{"d_mlp": 1280, "norm_eps": 1e-05, "positions": "learned", "parallel_block": false, "init_std_down": 0.0, "optimizer": "muon_variant", "lr": 0.00225, "lr_mult_o": 1.41, "beta1": 0.95, "lr_head": 0.00644, "grad_clip": 1.0, "warmup_steps": 200, "train_tokens": 685100000}
Each number is 128 + 24 x the weight over its row's rms, rounded and kept within 0 to 255. Layers, rows and columns count from 0. Numbers have three digits each. The size before them is the row's rms in percent of the matrix's.

# layer 10 MLP up, 1280x320, rms 0.141, rows 84-190, columns 192-255
101:120114144120119113115164155201127097143199122134138112174143138161113140155145101102135141169122104135094123128148110102129140129146123177124096126127134135114150143113110129156134110120136150
105:136114137123086112163161167108113127136127139105106144116123130173121121139132165128182133132147092112126107116139161133121122131128195083114114144122125131080129118111088083153102112123127076
101:160128131211098118108132120136112146114138173124132154114153121117129156137119114145135116151116150145100154097124122070172123136089150141128135112178118130089143122150126153120138120137141091
100:113138168154142080137093131102113114120133136121087188142141130113137122139131111133148114166069124163151148112185148160121118144101145132087129121099129133125129109148136132136139147122181098
096:113154181161137136136141118141154091136151149115127117152131132170076138114118177107147140125137091115135157114146144134106143123121141132125112183139126119093070134154144134071053124097112124
090:098153123126125156157123141164176128145091171104059102119131114120125120122113153193175138148126131123145137125160135119126136155122133139138135121094090115135101134070116108135071169140079059
100:119135123102147133087107135142072122159103130135112105096151142120106088165119134121111153121106083146130120158151128126118163145168114127149093116116165140131128157161078101146136133121108103
105:110128106134100119083116090151144093147098143136156117139143104114179131122088170122130119133135112136135117098123103136136130143156145136093151087132150149104174157156110112132111138133165129
103:141149128101149110124128128120088118131136143103131123161111164159120128174133153155144135105128124163130167141130135106137122158137132111108115158126098151183161109122097121094157169123108104
095:137103137183108122177088089129123171136132133126144165147114083112121138121150083130112116157109107135101093130138120160135152091101163089144141160141127132080107148115140143120117138148176119
095:141149101154134120135121137090111087124119122120142132102115136106134167158118129108087084123129102119107113105135139116113112124101086106145142138186154127121142148121087092116122156074156138
095:140123126148108135103138140158164144127113143171099121163147127097152163157095155113125145129121176181094132119135113113106145177109126102169129106151124098136133144197093149126102152095111123
097:144161197138127117092107099132142166137128117110121111135112106095125132095167131159116092114108097166084121087122129129098085129126171143142158115073168175124144141127126141134117120128117105
107:127144126108141150122130142107160137134088088110128154163168101077153140137110100145130085139114136104153165089128107168090133087099116148131132142115103109159161107126134124124157118164185112
096:147104138110113107128168153105154121070109145106136174093112111104155121155117138118127153171141149144114106202101131147146166144144112129117135114145123142122098136121091169131127121106133152
106:133129161159095139079159123108111081111113135137084138119152130119093115121151171126136089134106164143105110124141130130132091121122174124140134104105107140130146120146134085143095141133151169
100:163116083117121105134113104147128141103091099141104157127108139137155134162109147130096117112161139132153138187082103126099118156134143119158103106133108165160122136131105128146135158124121156
077:104118131100111109143080114091097164107100132145132143128108097117143108139093135109138157161108135131116107139124111118102132060108121101115107156148119148123138138127106119132085119102141117
101:149126168116126141077158149157149139089102132096082121127158118106158169122145125112080159158144139120141137161136089152116108148106185123121132137110143122108128101174138157169126133131090120
100:155157119158106150189126110130160132153157117102092134138101105149163118151125112122095117131124118116122150180174120113123165111143101132126088124109122126113138149151099137074087179126118091
096:144183159118128139130105137103149140153123116130116103173143148107145092125140122159132122092164132113171128141107147135117138097098138146150128127112123097038117103118149126093158134111141113
101:153122125152170127187151109154147138108135126105120080115094147159138137106162125126138152123152120128118097132095123127078135144129117146103134154081101124114137166117114106145109137163127108
102:141160155097131133165109146134127132153140165142108124158160119112160104133096096080147114110120100130095135145150139190116112120145095115068117151157169116101150109107116133106152144143149105
110:154098150130096106141148153137127145112155109167124123124117111140143125107149142090167111157182089128148150108142136089119107146109131077155148131096108120124125116110130175164125142126113083
088:134142130159105078117058101138143130136096112136155125119123127175157145104131194112156162119100175153140112135113142101127154086148117125107131119117152126118114089143119111124119166100149111
100:132108097132134149134130143116111193099127124143089089154134174146115144124107138155125107148132142115124059119108091113174124101100155132119114169153169141146130122134136142088100124104168128
095:102131114117133134138150130131137144117153131134152130142119156137147138142145150132159111147110120138107079181128112112174172142105161125154124105136138127185108110173130131087104127120099149
104:154128132143091090124141119151120154142119138121103130193112131159118132102164145144154078144120165107148114143136145079119130119155137114133132119132101117120079097127142139088124149143125157
101:127133136122140145102159143126108152089160117148128117117171159028112150121182097129120116124108135132148126117142120112189131145094163106111101087161115133167155165146121099073101142165136077
101:131118109074129120131127116124116162085119118146101127154166071106140180100097146145130117111120169144081160097081137099108152114138174121117160177104103189096166146139132104065119106117124129
093:119124133126124117148125113107164146123140088119073134127106124106103124124131101067078095131141139186148128137084160135121120083144138113117134120133164139106136120131110116163094136136131090
093:117131102106136147161126119106132124129135080144153103150126109145155151133163107077116138105152105106146129159141115135118089134152143122111139126132148143154147119119167151124152160085124121
099:150124128098125141108133092132127132122131146171166132129092166103180144138140077128111163136092140122093111128138144110134130118130149138160102103089124116131123086131134085125117111086116095
098:134118128148145165104113167142103168116149122121109140117139094145145127156143163109149137140141122148088102131168173121167082136100159122148093136097098128186106145105116075151119131129133119
098:098091155150161163092151147103116124122109116109086152109150107136113119121098122111175117115142130132177107158139144114142145107147099140123142098170107103068124095131138122145164074151121137
105:122161159121142138137126114125121118075095164139135111105110127153130124154134104166177132133132126185097137141093102146134137132120121119138135151106099118121125137141155153067181116126182114
097:139126141168155109142148122132145160163132153130121114118123084128141158111143115133108171128121133146139115178144143139165130124125193143141115141088155143141141167110138122130163117155163139
110:134115152117071166132102137128134119144107123162149155152115090113158098134128154133130131119137091091137136160126110119093103108063130090085149105138094079137133141184167118153127164110135119
111:103118096145114142110142104151166093155137170132095187119101124134122095190161079108118127115143123111149068086130147093183115158132165133097128137140150122134131157095129131133113093143134149
097:149143117117146084124135121111137170152144084160133135162153139152133126069134126129150132114126116143141197156148110124176158094104135126122142080111128149127151132122162123123152110112136097
102:115091137104106173107164148125123134139107091152113133157159129118142109098103120147126060126097120088120172114145112113139146095144173097102142101145125128136147069134158091121142129132127132
100:118103119138144133162178104108153121116124101099186153114157127141120136117126161155114096124163141111112131126182113143116134096104143070129105138108123117136198109125101088154137117105135080
112:136151167140105100131114157133137116135106156151087102103106150137116120125096130117123124133114093119140182172114111179141140096123155110138139174140115120111075106135121116165108114136212130
097:109108132123131135102147142147158122156146132170148126125134150070127132130143100136145151081139129107115125127106131091141137171089139119143153160108112148113145118130140118117128137067105126
092:136130148105161166155122129162142153119150129148124160152159128131134115141116103164149133105116113132142154148129143156136092120088151142129091173124108084141114133131130137120124166108144095
112:166115142099114125110112139093138139116152126155128149098140096091135127179153087102114143145148093139122145176163160153126097134103106120084172115137196099127136093121123145147145147138159119
105:091151170135115112159137113035077137149116125152149108134131146094091101142137116137115152135132106130162158120134136127121140074138135115142177109124115117143131146103098170151187106133150102
102:112126099077123082175104154108156164121152142154105156125115086120104152084148083133100110102126123116134176134096131128082123100129103127149158167131154096139088130154155124086152121104147089
099:101136134115165121119119100108111103136167139122135139089149110141110112136120090120116140082146162137140125094128110172157140146112118157094126134121143153134102116171105133129127186114106136
095:121153097147156132137109124114125133131152122147091146130163139138132134141156102124135159085126163148126117126115131116118169132153123128092105115135120098124107097137111113113103138183132125
101:159137085121129196083127140115110118115084170106119117095105102114126105116156122132135124146093158151175094106139119108155121137139101101109129120061154169106092114117101143130105119162135115
092:098133135088117152126149115116164126116155148112143135116129143122103138143125154138095117098108094172095184163095119120107140151134125181088076142130097131162138119157136163103117163120136185
103:103130133147125118119135110139129124108180182131147132139103124147165124137137103143143079133127135101147171135131117137137148134087139094154165106136097158091101128148134134108138127102170107
101:160190129124088098122163132132176121147138127113124193122133162106120178128135110110122140174175155131117134156174129125133158136123132131154115107151128115167126140119156124120099135112147157
100:100128147083124097106101153136106110146134119105114154184171107099148145168120180126104133126116133150131153082131132142114113167135133108096126140119112152135111156129144122136136107139110107
092:143134123173121115177107126159109167101115093140135153142147114098144097180119131125163120121152110142139137126149130099117129119118137107191143125169103140134141107135137120125089069108123147
099:135097087141116117143121136112104109137146131110132161111114090102144119150101158165115112106156115135116104142106127123150094106150161140181086092103116155120095147143133092110150149129175126
105:119083189121135135139125104118183130126122155099091094132114136120190132106124159076129135162134111125152140142146133119144116126153148151094161127124109131097112165132164178155079146135144112
103:091086104168068103155127138165122120127150122113135161148143137142131148131144126127105135148164100122080101106107091083109123142180131137148133111119122162103105126107114181174108120128128088
105:084106097094110123094139140139064138097128115151135093162094140176150139122112162142136141134121128137139153137160158109092178134145144125130090131126158117129109104103119112137137108120104108
102:127105138129149077165125138109132145170144107112132134141098089085175174136127163154145135134128106146123153148143142145071148143107102134137131126164135092122129113179093138059128153157112102
096:121153159104092121157145118193109111107166136137107148150105151099132091128123118086157156108141160153143125112109152130156126165113135141095128160168132094127093133131109124104150117147120192
082:120124113182092123115120114102124122116079142144137153104170130074139144140128145134127101138102126123135159142101123111151177121098134117101142120125168133127112127130110111154121106118127171
094:132168133125101116115126069104132119166122124114128134157125137114160108116147165109112104175175116127111138114142124086133131145117105132156188124122197104075177144143121141127124102130137135
095:136148123136099136125175159146110135117120095134158125098134138127125168142142143145137156130105135101153072133138115139159125123128129130153143167112139125104079151142123133171118093090128109
090:120107086090073113162155167121153182128105134128120141124139080146103141098114130109143138172090136104124130107116112134112113167096164111132135138106130148192083140145108146128090160185136162
102:116136170118143121164122158120105099146152123090137127101135121112139120134157097131126113084124084141128135136097126169133128116141113159150138135122116137169094113108115112111135125156175128
105:131147142145106164099164155109145088096090112146142137105118106133141137148162142129177174131098132173140138177144118131117096127119119117068156154112120164122131152134146123114089071115153132
091:131140133149153115073132098152114132099130153152123095154125198142133141111114147101109144142134096112109091088132131138136174160095132147096115135171093109107117119123149121083148135124115099
103:130136112145119113102115173133158131119116141113118153085141100090152189112140116103145131149164150112093105104107140114160153110116113162093077136125115094147096140140119121152147105110148100
103:129136147143115121097129123151151111121128084144129112090131164146135128130124162148094134124137162151128120165134178147160106132114120109098133128132121094188131169125139097129119129130114146
101:134140126153089124108113107120078126139131126177114094131151129178113107148110120122123135083148159125107110165142144092093151148109129132110156116165095127126094143120120120164126146150170131
102:144147115115136133135138088147082174112164174100066135136155126089131141122141138184147093132106150122117113089088158136097146152149133119134109148156077103144138160094104167136131115103127172
101:127137104135138134143144094126128138099108147135111162127107156115099165103127169104131106110136144138160102132114140118130118127135168136123164124146148122142124119152142102079084164133143145
095:105149121120134104089133106171163136135098127152169103130146128111121125116143150191138152173120151134140112140104115134111152154117119081132111110110157098103146125151145166092068130173108140
102:120138121114161132137149149173153155122135116154113092108182129150116133158167123134134108131118179173107102111144099103100138109140110168131163088108131077150180139092099132129161148121131165
105:128158150164136147118147129126144134171153156144116142119109147140183110093112109149127108153132096105091131153125130156110133125138149092132135126154115144109162113137140113129107135082086131
098:130101148148149102114091143142119126164151163102131130099125093076085170094120121118083115123099131106144128184127153137131116072095140112108139178162114121131120116157117112130123168121156169
097:154135121098114125115156115127171149098137125128129144100121103139099178136117105096128115135121117135096146109099127107153122140096094099113182137133134156163118104167106172146121113117136162
101:132111114092107138131140143113139133160149107118137149133069083104143103125142138137122169130100113108101173142160133137148143128149133149133091145144125121126120137105123112135133196131125096
109:160085157107112154102106127104125132105130140133109151096152143118125101123130132146127150096090124086134136127110132121162133105085100097142090133108134092129114115154102122146150138125123123
110:129072107144155097168141123111156130119118138121112114102148091154161125146136083116126116129137148145093107150107132104174164110135121085110101123128154144131132113156145101144140147181169132
099:110126130116128125150167081128102129133117144143138149111127116142101108139121128080094119107138121147149131120141148120160132130108133118113122169123137148109138106140134125083147145084136126
097:185089182196145076102124141147136121146138147158138129139126090133120109133121114149119140112103127106192166135135147148089131118123155149128149162136089161133133140139135136137132141117116122
103:082090118130127130115134150144162130155099160105108171143088135101127129115102142114120092152149048107147119126154144141133109143101101134146153143147080122123101139161120128119116155098167114
106:147133097158132132147162166144152171134142112102134099109139101126112130111147149088166128125136125156153139157150094138135127127157125159105162117183115130138084111126112102109080132127126127
097:117145120135172108201137147093148157134076122165091141109146136111138106155173159144159180119122170126110110152128094151119130132134185155127100121128136118136138126138143140128130101107170141
080:105121119144136111100131105193113120127149129100122080086182075123109138140120121095097092112124115076110115128132098123096135131111100114067120133140099128106170208124139144154118130142142136
100:142062106134126074133138107122114145143111146104106148128101111103153131135164117101177135139151103123139114152137151149153155107113135157149119159125178114125078126129093136166105124093124108
105:101119146121087156130108196157123144121119099140125096171154142132148099116159106134096127167164118139118115139124112156174140059118124094133126126101120127122133129122150118133141126186134151
101:155130125136142133138107112083155159147126149161152156129160106104132159133105134147159125137168074101117114109138108132168153141111154110176105133147155153135149114127119160116123116168140116
088:103146141090122100146136071116150095054122153156093149134114116126123188099133158146136147128135130138111135134089122100107158150091106099169153141128130136150103131108128135131083097129154117
094:126123118121137089079143131087175133135107140148137134134129178102152144134153130156138147088150076136105112132078127140115161133120140108130185155119147115155130125148177122111146143158126107
097:121113142117099128088174117140121118091139151128131122125124115110091148141099119114112118166112138139103142112111146141092124112164086081134166118174177127132103121110150147100119161128126122
096:141136129115165126127141123099109163163169134153126107117145127168145114147154126170151145118146166147112086135164097109146144115115152126127104110129133152114116166132127108127055140098122112
108:154163170146135107124121124130087146142110102137127172152151131098120113129143120124140120120113095105128117095177150113114127119161084143134147147114140183115149144131104102093160101155079126
091:102122142096158144079131159139124126132125156117108148153098129129182134128104152144115097098115111097145146142134132151164107104114118114156112106109112117131123129117146099153079136110148114
101:125123102123090159133146092173122135142126130088085087126155137132087124123129110134133100111136137069119154136137114124084126143077144170128129177108132162141116132149104117151112142132138137
099:173103110123103152128148134115157132136133117124152150153111114144108108101121122158099141132158183103132095133116058162162155097118102104111129175125114167142095174162130120120107171131146077
094:123125114131087129127147114109129083120126096130104115143162135142104109100142129115134169150100093135141080111145141114125169098146141145129127121141127122144161155076124145133110151108107075
099:186108141126151137171106132148111113120139099086122139153128107101128102132098132124145113142130143145174152141134139141077119130099166110133138130106157135076151124131135156143122148116144161
102:097136159166096091154079106170112169136146123089118088102152109096095088111094100074122139104138139135125087138140135140141134099155169152133132159137075108124122140158125088150126173082094123
101:151144176133131144121129143080126143109113103187132139178098098125100144146109082121157096130128149102109122152120144121131160125177130158099095145135116130135165138121136118131075120108170106
101:130176094137117126140142140149099117181178142149158096133109119154140153111144153099150105127113107100115119118138140095116149143137120098112138137135114140133101112174131088112111110136171094
100:129088142154146150122145131104128109149154155126100109120074139109140111158147110102157085108113127117132159133102102136136161155150113150132133110147100161089095138144096141091098098142177119
100:102127117146153115164148134129125088116123135093105115111111137120109109147120156157120134141139129129150142131138102139155134080135115145120129165138130100147156172141129107134126133090116134
098:125126133136106155115117130157152089110113133137096098125145115117115111166142113135114103099091156128111097140072126098133090114107102125155118133111120133136115122107167127131142125114146141
# layer 10 MLP down (transposed), 1280x320, rms 0.141, rows 84-190, columns 192-255
102:119164111135122147128146134138149157119107141147143104099099127158124153148126151126126156102112130127109134104102167091101124123148141162129145110108137137176108118103102095126137122101130131
102:137114127126150133155095104143119154147153153110155097108115138100106162081150077141175104136170085140126152175141163107121109151126121157087098098120167088101163132165160084116083096111128141
104:144148115096152097097195128086090156094129106143117139148165156154158100101121082103121159145136143137160130139141131138165171107185134146117118152124111141111180103129096094128115146145131140
102:149172097128182181096154181111153089168104138083132113139122118099115118129141131163109150113145164159121128125117139068133120153159109123162144101174124107166119157135124145131107090114150156
092:150132122135134126139132132101138122142104100128107143158131109102177127148121132181138110104142131130119114100138156156113094101136178120122139083140122170176108165118113133118132133163098123
093:119145144160147098122139166176141117120158161153148127128096120118118120145125134112124156129108121110136092129166143140164119155131119201090146114065109144090142128132148130121133125133149096
103:123140138110132141142134132167132123141121144098137140121081140152065138138142172143113140145119170171080087139145106169102113131129110106101109134131104151144121138158162141072118124124120117
112:119145139100139161161145137144139125126193119174145091167136114155144126143052137129126147096156155147142169148121123096085129172098130162154113099137137127143143118157098111145158081103127116
104:144146119132169101119091124119123099127093138128172114134144140156119111154104145148173123107119135122091139175145095112142112157078151119149103099126150138113158087138124099148117076108116091
100:125144117125105096109114096121126117117102126109134130100138136148099126118167148126115143139119111176140174163097165127131121133104110123090126089161136153127140102102123170087185131163115128
098:095075136106147158167129117139109126110130152115160141095096120157137132145132156131080102186118117125107121112116126132156143138087098095148113116149157150122154117117103137124144126132140108
098:177134138189135165094097099108105147139173128129133118124147171121141108138125118131120119159138117102142112133108104090164143090130133132113135131134163138147146114145139135143131065145163132
098:117128089089164101157136107122089122179093129080138093126107181147183117116131144126145139122140116166124155145140115115126103117108123119135087142105165093126135126147125103103128098133093132
112:139090108168127119103129104161136150129143105133142100124158125129117112099069139103108165105132131132133130130091145106124122120134170140103125124141131155143114152152136130106155154120134152
097:136143157126117125141130090160152116156114154082135098165102154107113111112118100154117119092161108084147128104134079132153112092160136153141099113128109143117122081101150093136122152133154132
103:145134140090112145125131111131122089128124156139133117127136135101094144128124084138135156140153115104109101124116179117139140163136121141122139187095116105103122131150081084102163072133139156
098:124142150090148092127114107106144134138154166138164120113088107113129076164094153111051134161141116112158131123132128151090150138151126150105122113103143108157133133140116116145112160126126127
073:168165099155123116116143125143119128119092150106139132089134108135128124149113163166114123104100129103115126132147148152149109144138121135157129134141094150136133125129144167101148069112148126
099:073140116124116119121113076130163165166158124116166144093146100107131137139116152100169143161145139103150144148112127154112113101114121131171150129114134169110173093125129111138164119167143133
095:125139110097096109131134145134117109126139124127105126108095141120128148131088158102174095081159130142087113076115114128104074127150144109175118150154162132090175103157168110147144142165098117
090:145121132126116157116104122156110119163125119132170163106093077134171094109132105125119127100131158113135116118127156129152171135148116169108120142129095157090138123152116152167177136159133149
103:167153167110127161132092132070109138097106135136147137100129155100123115103127097109151103124127114138109173137089131111117146153163127129159136164134165132125142101136140136136093158096105148
104:158189142119123123143100134114125149108141132091177144158122105115106105140118137102110130076107126080127157169134149142130178127170089140225154109131117092138125153126100135135122117087108159
113:158143134140119138126120127144089127109097116168123179076107152136124138132112124105102115129120130155138143089130133123127133139118126121157140114124131125163066074148117105123113081120129190
092:120115129094129194110144147124133130120113145110092125108103117084108132188113098178114124150144115118121149178114121104104120159137152123144156150147130135099140159117140132134128100100161103
102:138116147125109139125131122131130107125118124152118064159125092093141136078198099159155094129126107091116171162120124144111151134167131159145137110101135147146142079140132146118147150150145173
097:137104151132067131075114128180110131140111094113151121149093173104151116162098139113090180142133132136146138100124135108098076127133132138136145111127127129123120142159140147127159163092108102
101:131120173147173185117097132118080163149151092132137146156130136124137142135106088110154152129169161104151130136119115082122132139169136126084116144119106122143139164115119091133113114113117153
095:130104133118118124133148083132178074131091093156133080151086141144139164134151101129138160093145148170129171122168151110110129129072134143135154115094141141121153109124148119172130128096125096
097:088146128150126107171095147117107112125120167098106070118138140131087114159161152146134111110129111137129101135160137140109112113094085115142136147157136082121129139146162122128156204113059118
090:158112079106145098154131091143156143128140169120115118145151130120111096076157163152142147160109125106092148137098141157110079128107129139135123089140134147136114082145135159105134097147136164
096:119128170083059147141159119170146122117096128133171135119105102148136152088092122166149112129129122106115155108132147145101125101110133142123126128140157088157111113125126110138155085135162070
108:137127143131141104141155113119102113130132183113129109150100145126122105093135135110117111118154109138133116147128142105148103151131139156095133123140124113150128151110120152127105117108090127
097:117076150154109191159117115118116095122080084142159073107194143135139121139095111134087125132148135143118114157087118097160067137120149105121155104116134120131084086129151108112100127120129176
092:121138137169178151151126107127134088145156145155162115174112156063138111141114146140123140125108116102146098113070180135085134107078129154115134156135150135106099175103089126115099116155138147
097:139110117113140111096126130103131146077138102140109069102072096122087140088123154167125166166106139166114146173122125058145067135151105117138172103181104140114126136137150145116125108131154139
091:128133160095160134122140130158130097135150115150114155161128149138148062126116121137153089134121106092142120095145121121139138126148132155084149119134071102165128117098148122185157127132125103
119:134152146115176100092126123141137177143143153143135134148110147120111145141056168132086133156121134121142100141143113157149129101127089133115127095097121120113140115109089141129095131164129141
111:131124144097127140135125150101136120114136134129129084113137180118159156135115162148131118154113165194077144136160144088122126101097108128122128134086127145173128096143128130135091131107162134
095:132126108119149186102086136107105143139107127128172148120162147076087146133117144143102128092121155152124124149107128129121165143162156156123085110140098122102122125174117121157131178156144150
105:144150130118119121073156161083135142150177181140129146135118114123141120118147157118110123168115143154117107135116156092093139166159137155178124139112156131113152120101140149131174118148109133
094:143180119175151133114124111166118092106182169157091112157147119125120140139168133089130152135120100168111083098146134160120077124112160099097172093158138103162093132147109163145133119167156142
108:144088113152129171148146134127092071142093149139105118075165144146121117168151086110107074136129129091091111124136089124160127136118166134111148122111159166133121094133108105136114135153101157
092:099146179088145133151114127079107116091141138096134128134155130101089082129109125136131108156149081137113149130106118129149095157140115138091111085130172135135115121121117093142154146147179120
094:106126112150168154119191129117164072130154149129075111092177136130095153141121157140175140176140144109150147129119152104086130085134166134132172132102135105112161139157156127132122111149152131
113:139151147142144145138077110137160125129094123104134127093106092138163162160126127149133122124112114156117144119121144158145149150144189096130152171119133156101128113135135133134175158140120111
110:160119145128128122107148128102119128157143105110141157111154070145103172122126116101133146124136120145152157144144150134171112101093099096135168106149132130125146170127151149096140126121086117
104:106121073135123148147108140140154106104089117139159107123160143161138086124117153119120093119142094100139128119127102138104135122128129131112133128109128122137102122106116116107141096082075137
104:121121116114191139125137131113140118115128147128161120100128133118120106089144127147156122111156138126087102141123135197120121138159120118111128113117129140148126125138147156135155127122121096
090:177154109108094117137121100151128105157142108114161111145072131102120122109116097143128113155108117155139173160148129118136130161142092168147158172113141088125113140152086123117142061131132137
099:145105145093118139137098114094165103156143135114104108105153134133133184112176123132097153082136075097105128162155124085135128158077150113148112130114130155144114090143148169111132127130135134
090:143072146153132146120101118117103155166165124105114159123177089142090140133079109047129176118146103108214109134119148139131159109078156090141163110087141142125126159142114104142137097143141092
104:104105086123172131128130113114113115143139115150185091100117152113128128112129163108089087114155138110142105126123129089120133139104130139157084075184122110110123106110094091154096135129145158
099:142166126081114164100140125135113103096114130076116106133160125131134163155107122128152152130143127157094091126148119090110161060119129165115176091160129150125122167118153126148151190128105137
097:130133067142126134127110111124155101155115107139142148106137115137161132128110150115113110166142096129135117091149160092179105129149145094145113090122116156130168148140118138124120076088139127
091:194141144108101140085124129131129119164122110159090160129118140145162120127192143141146096123128150157103094121107072075106143112143163120080097128125097084136129150154130146131129131099096175
099:134149155084144154129095107163145125199121140141141144151131126120161132115143157119123147096060163134106123137144167122110131162122105109128105112086122111104122108125139140123125147120155128
101:155162136177135122114136120130102129103066132096108169129125141114125094110108130151109162130135128121139116134169102155114149101099152102136117174128157123114121126093151168133158140124131161
108:139164146140113144113140092109140093119090138102080142164126078107094132080129152103072124127169114143171133136121146192138115077090167185113097102119135094130098115168129142148083133144144145
105:140127108133122140105126152145131111103175154147158081097097110127162127077111132156109161152116118103144124128176146087123148140127134135180162127116162123132114116121160169104106103147148176
099:134124115085086126131102104107161115150130089103123138138144126136099141082098142128140151090114149085124094107132083121118115137091119136131110137075108173068162117108134156147127166109129135
102:151161120093153131106105118132145187148118159139109150146090141128154086092173130150107145135142140125119126150145141117092153121148134161150128107101094143134142132131142158151107113120124155
078:130145119172122129135125139155141133135149162100116091108115106152106141096118143171121114134136143112144072190117129163098145133174122173123128155149118117154190121092126138125112088136133122
087:124125133114173142140106113152077110127153063117108173112148137100096144116163102109097131141128138108108118150089145135116142142142157125123124146149135088147127090119137111095128119139158168
091:122124114135121099133094083148114137172114163134122142181159149096105137158187152139139093171108112136128132107132142159138120133126171136154143131127100124120138127190134088091089129125098143
081:180173168139127086096121109127108088163175099137130086105070112118143106116142154134127094113113138120140112118166086121139119088148127097114126152153171119126142127110164138140190105102172132
096:143158141069106128127114083140098128120160124127083117114111152143159094094129135135168120107176123154135149098115161116151128120144124125145142082148109119121148133134152177146128078118048098
105:148129129146165135113103107117123072103101123109121158091158120146168127135125135123044133155127139107125094134110144149135137149109149093111116116150109106109132105138140154095098143093148115
093:191119154150117144127124141151158139116124116138078136141134145128131112144143097105104117125176153124119137092167086139160152085130108152144103103148160127140129104104067099129155150097111165
110:125146113111089130097127165133144140119132137151103164143147141094147122138135122116114130106163141114142090129186157130112135160124151163137150117173124134112181127113141128130104146122090148
104:114164128089140143132114116142120137137110145155130070106165160096110150118123120105134110106137141138137109127067142105135123139109150151140099150105101128128104125114119135132117122085106156
098:179115099130125112134141144099153148113141151117178089105138166148138113144144120115108090119132187144168132115104091102134137107140117152139142087136074116116106177150167131108145133086123156
103:147137158065130123107152098136088164114151158158131099132150140120166166112154131115134075102094175089120091094130134127129123124118144125140122121132103131117142113148137113178119153132116098
100:160116130096111160106101112167124120143136156120135147139136082132137159099120086157124129118164132152142137108141096132106107123115114146109135120142090141160117096123112152145087153113117150
098:154129123154138122143143105115125102120125140136142127114135106145123107137169146145144158117126114157111172118133125130096106091138133141130141111172088101136138128120111141138126067094112113
099:080153168114138136109110122119085144127093146109148153132110155141117103117124138135140136121102150137109123109105191098165092171121149150107099174157123085114101159130142102160156166145101135
102:161082152147173100142104080136125126120173134144132138161133143126112108139144142106130114115130160127064104119068138120113113159134099109106148106106146144128137136080111157112175125113100107
099:157126137144132108147121137173086125092193102111139160079096172134107111126150100104152082126105149132141135125124144162152124093106128136123132117123145144143153103114140176130153113084138137
094:165162122075118057135143122146100157123116122180157131090105110151134068159132105135147143117116148064146110124110149163110094092123141160135161113136161120156134137111129109130115127107099141
110:134087119106134106128106111136105090155141124131101159133102138125151123083124173126141145132145142133113170077122110108153080133119122146119101120135146139090122120125116136132112153134124143
104:141095141147112137169159117083115134130070154136136096123132135095081160137167118116140123125105141127104162100144126107143160134104160118165092086110104167146155114122130150104144138123116159
107:121113108121146140161089132129143094149112128158153132119165138104107127115152129128113155148127124108115127163079092115126135117125127139114119173127175156132130140135143172102126122144116154
099:138103152160106154086153136175138156085140119083096135125159106126137108133127153168110126167135095145123178135141104134090111111112131150124169111111130146107073099127126123123116119118141161
097:163100146128098150118128115108113147117086151120157129125121115115119098121140117086107105150167135162144154168112167114138161164109116100135141133107122120139160141111178139130170123144174141
104:118119133145111119166121144126157100122078131065116084132111129121094158119138095091155129127107133100129105149124159175114128144138146096142107162128115089071110150164124103164161110096100156
103:144172139104159129125127138138100149134126127086090132108154141153135141091139145129185160130137091080112141114106188141104100105113122172098125130119142132142100150150080193152099137103153166
093:107146141145104114123164113148099117081150151086161112164100138113118138137142111148099077148113121142176139107172130168160127141113102108146131156117135128125091143128130085152101127137096129
080:130145128162133115128129145160142141136162164129091108175119147114178148130096159132131135130105172098135111101130168150149155110120139176135140104131133124131134120118119150086174071096128179
101:122153147117152114101105123124122183104123138172125161103141096112135133105149149133116080144090121183154137123140081114156123134131137172130146112132118126123089082167116127099170118162108142
106:140155071130133124138135101101105150114130121107157107133147152128105123132099138104112108080117093102183120112150126150091151113140113100129120146132097140085154147103122134165168127155088126
099:122151133127146087155156127095126119112152160164132123152116135143108118150123108157121129144137162124099154104110144156112134100110150093099137136103138130142096160143156124112105122111137130
085:172061139113144150114124117082144129135127113055131136126115162117153109148110096081122101135113132143138060194154166150170118117123108135072161122188111136118130124138109155145126186103119121
093:112119133104150147171145127132090122090102141106131105084142099109165114147121127122108103135102135135171110153111150103104105130116120148159125113139112164147143119128077105120130090124120124
097:107105141123174120124102172123134139099151133081137134107095126134135151132174116124178126154147148156113112158168117106151076123161114160089167123132116137104095146131088096153121082133119120
101:118080123139115123091139138146159127105090145145125143107154119167092117115127133148123096096143125141166126139114159156171080081132122144140098109130121122099120113094150169105187143117095144
111:140129159160152122134143106100090141116119115153188150105130169139121103131129118165136106150132138121128160159113140117102137085148119147123134135115135183129145109075172165114170106128099148
089:120100138136154161143126119185132107098115121121167097140151142136101115124167152126157171125177123167129146078145162114120135096151192129143079139124141116147141090097100170117150137149141114
097:134118091134088141114179118123148096138110155116121129150145189075098100110113144119117118120174120126119136074126147135130133092125146171104158116153141127139133170141129136135129102121139129
099:138135059127099184140137136134091126093107140098146088132136133114145130141125108135148116137122106117118106139095177120147118129152131136114145112142145122135150181127065094105165090134117158
096:149125139114151148121110178126148119149100108111117088132162179152092118084116114115139136131120120141137171143108119125125109148123119119115102081119147171116128115113138083101097119159137166
107:126093117107131088131087139097098101147121135157124110107124114106110103137134113117131121110125136113119145141120180168122105127152112116128108141122091158152081130159111118120130132091133148
100:116134137111151129122120185146122117161084139137116102156125148136111135130143116117116143145152114127077129135179123090166112131124182087133079168145125122125123155134101133147096108099111114
100:134092138108131143135142137135117119142159104143154120150095064109108148140132157127112192175125154154053124145096139124131114110142135127108137097136111094138149108107140157137105089146125114
102:183129115096123184126157181117126117131110156126143129123090123090094123110128132136156116140119150140128110140123173156174103122105130123129114149164146097140067099175118090106149129121149123
095:092142152088164156138165127082095098160177156126101127138128122110105148133114108148120078092114142084115133124127128129137131112138117137166113097157139077123119145126121156163128133156131142
102:117138138142123130127133138161124114122136117176119143157132108128072125096085141112103110139127165203139135114120116140112123118133114129131126133166111126154169139124112155164111141119160135
092:078140116073160116109154163112115168116105112162116146151140134137098120151126144191129146123113106121088082108122128090148136118097122184110117089115187099164124113132142168133130105175142107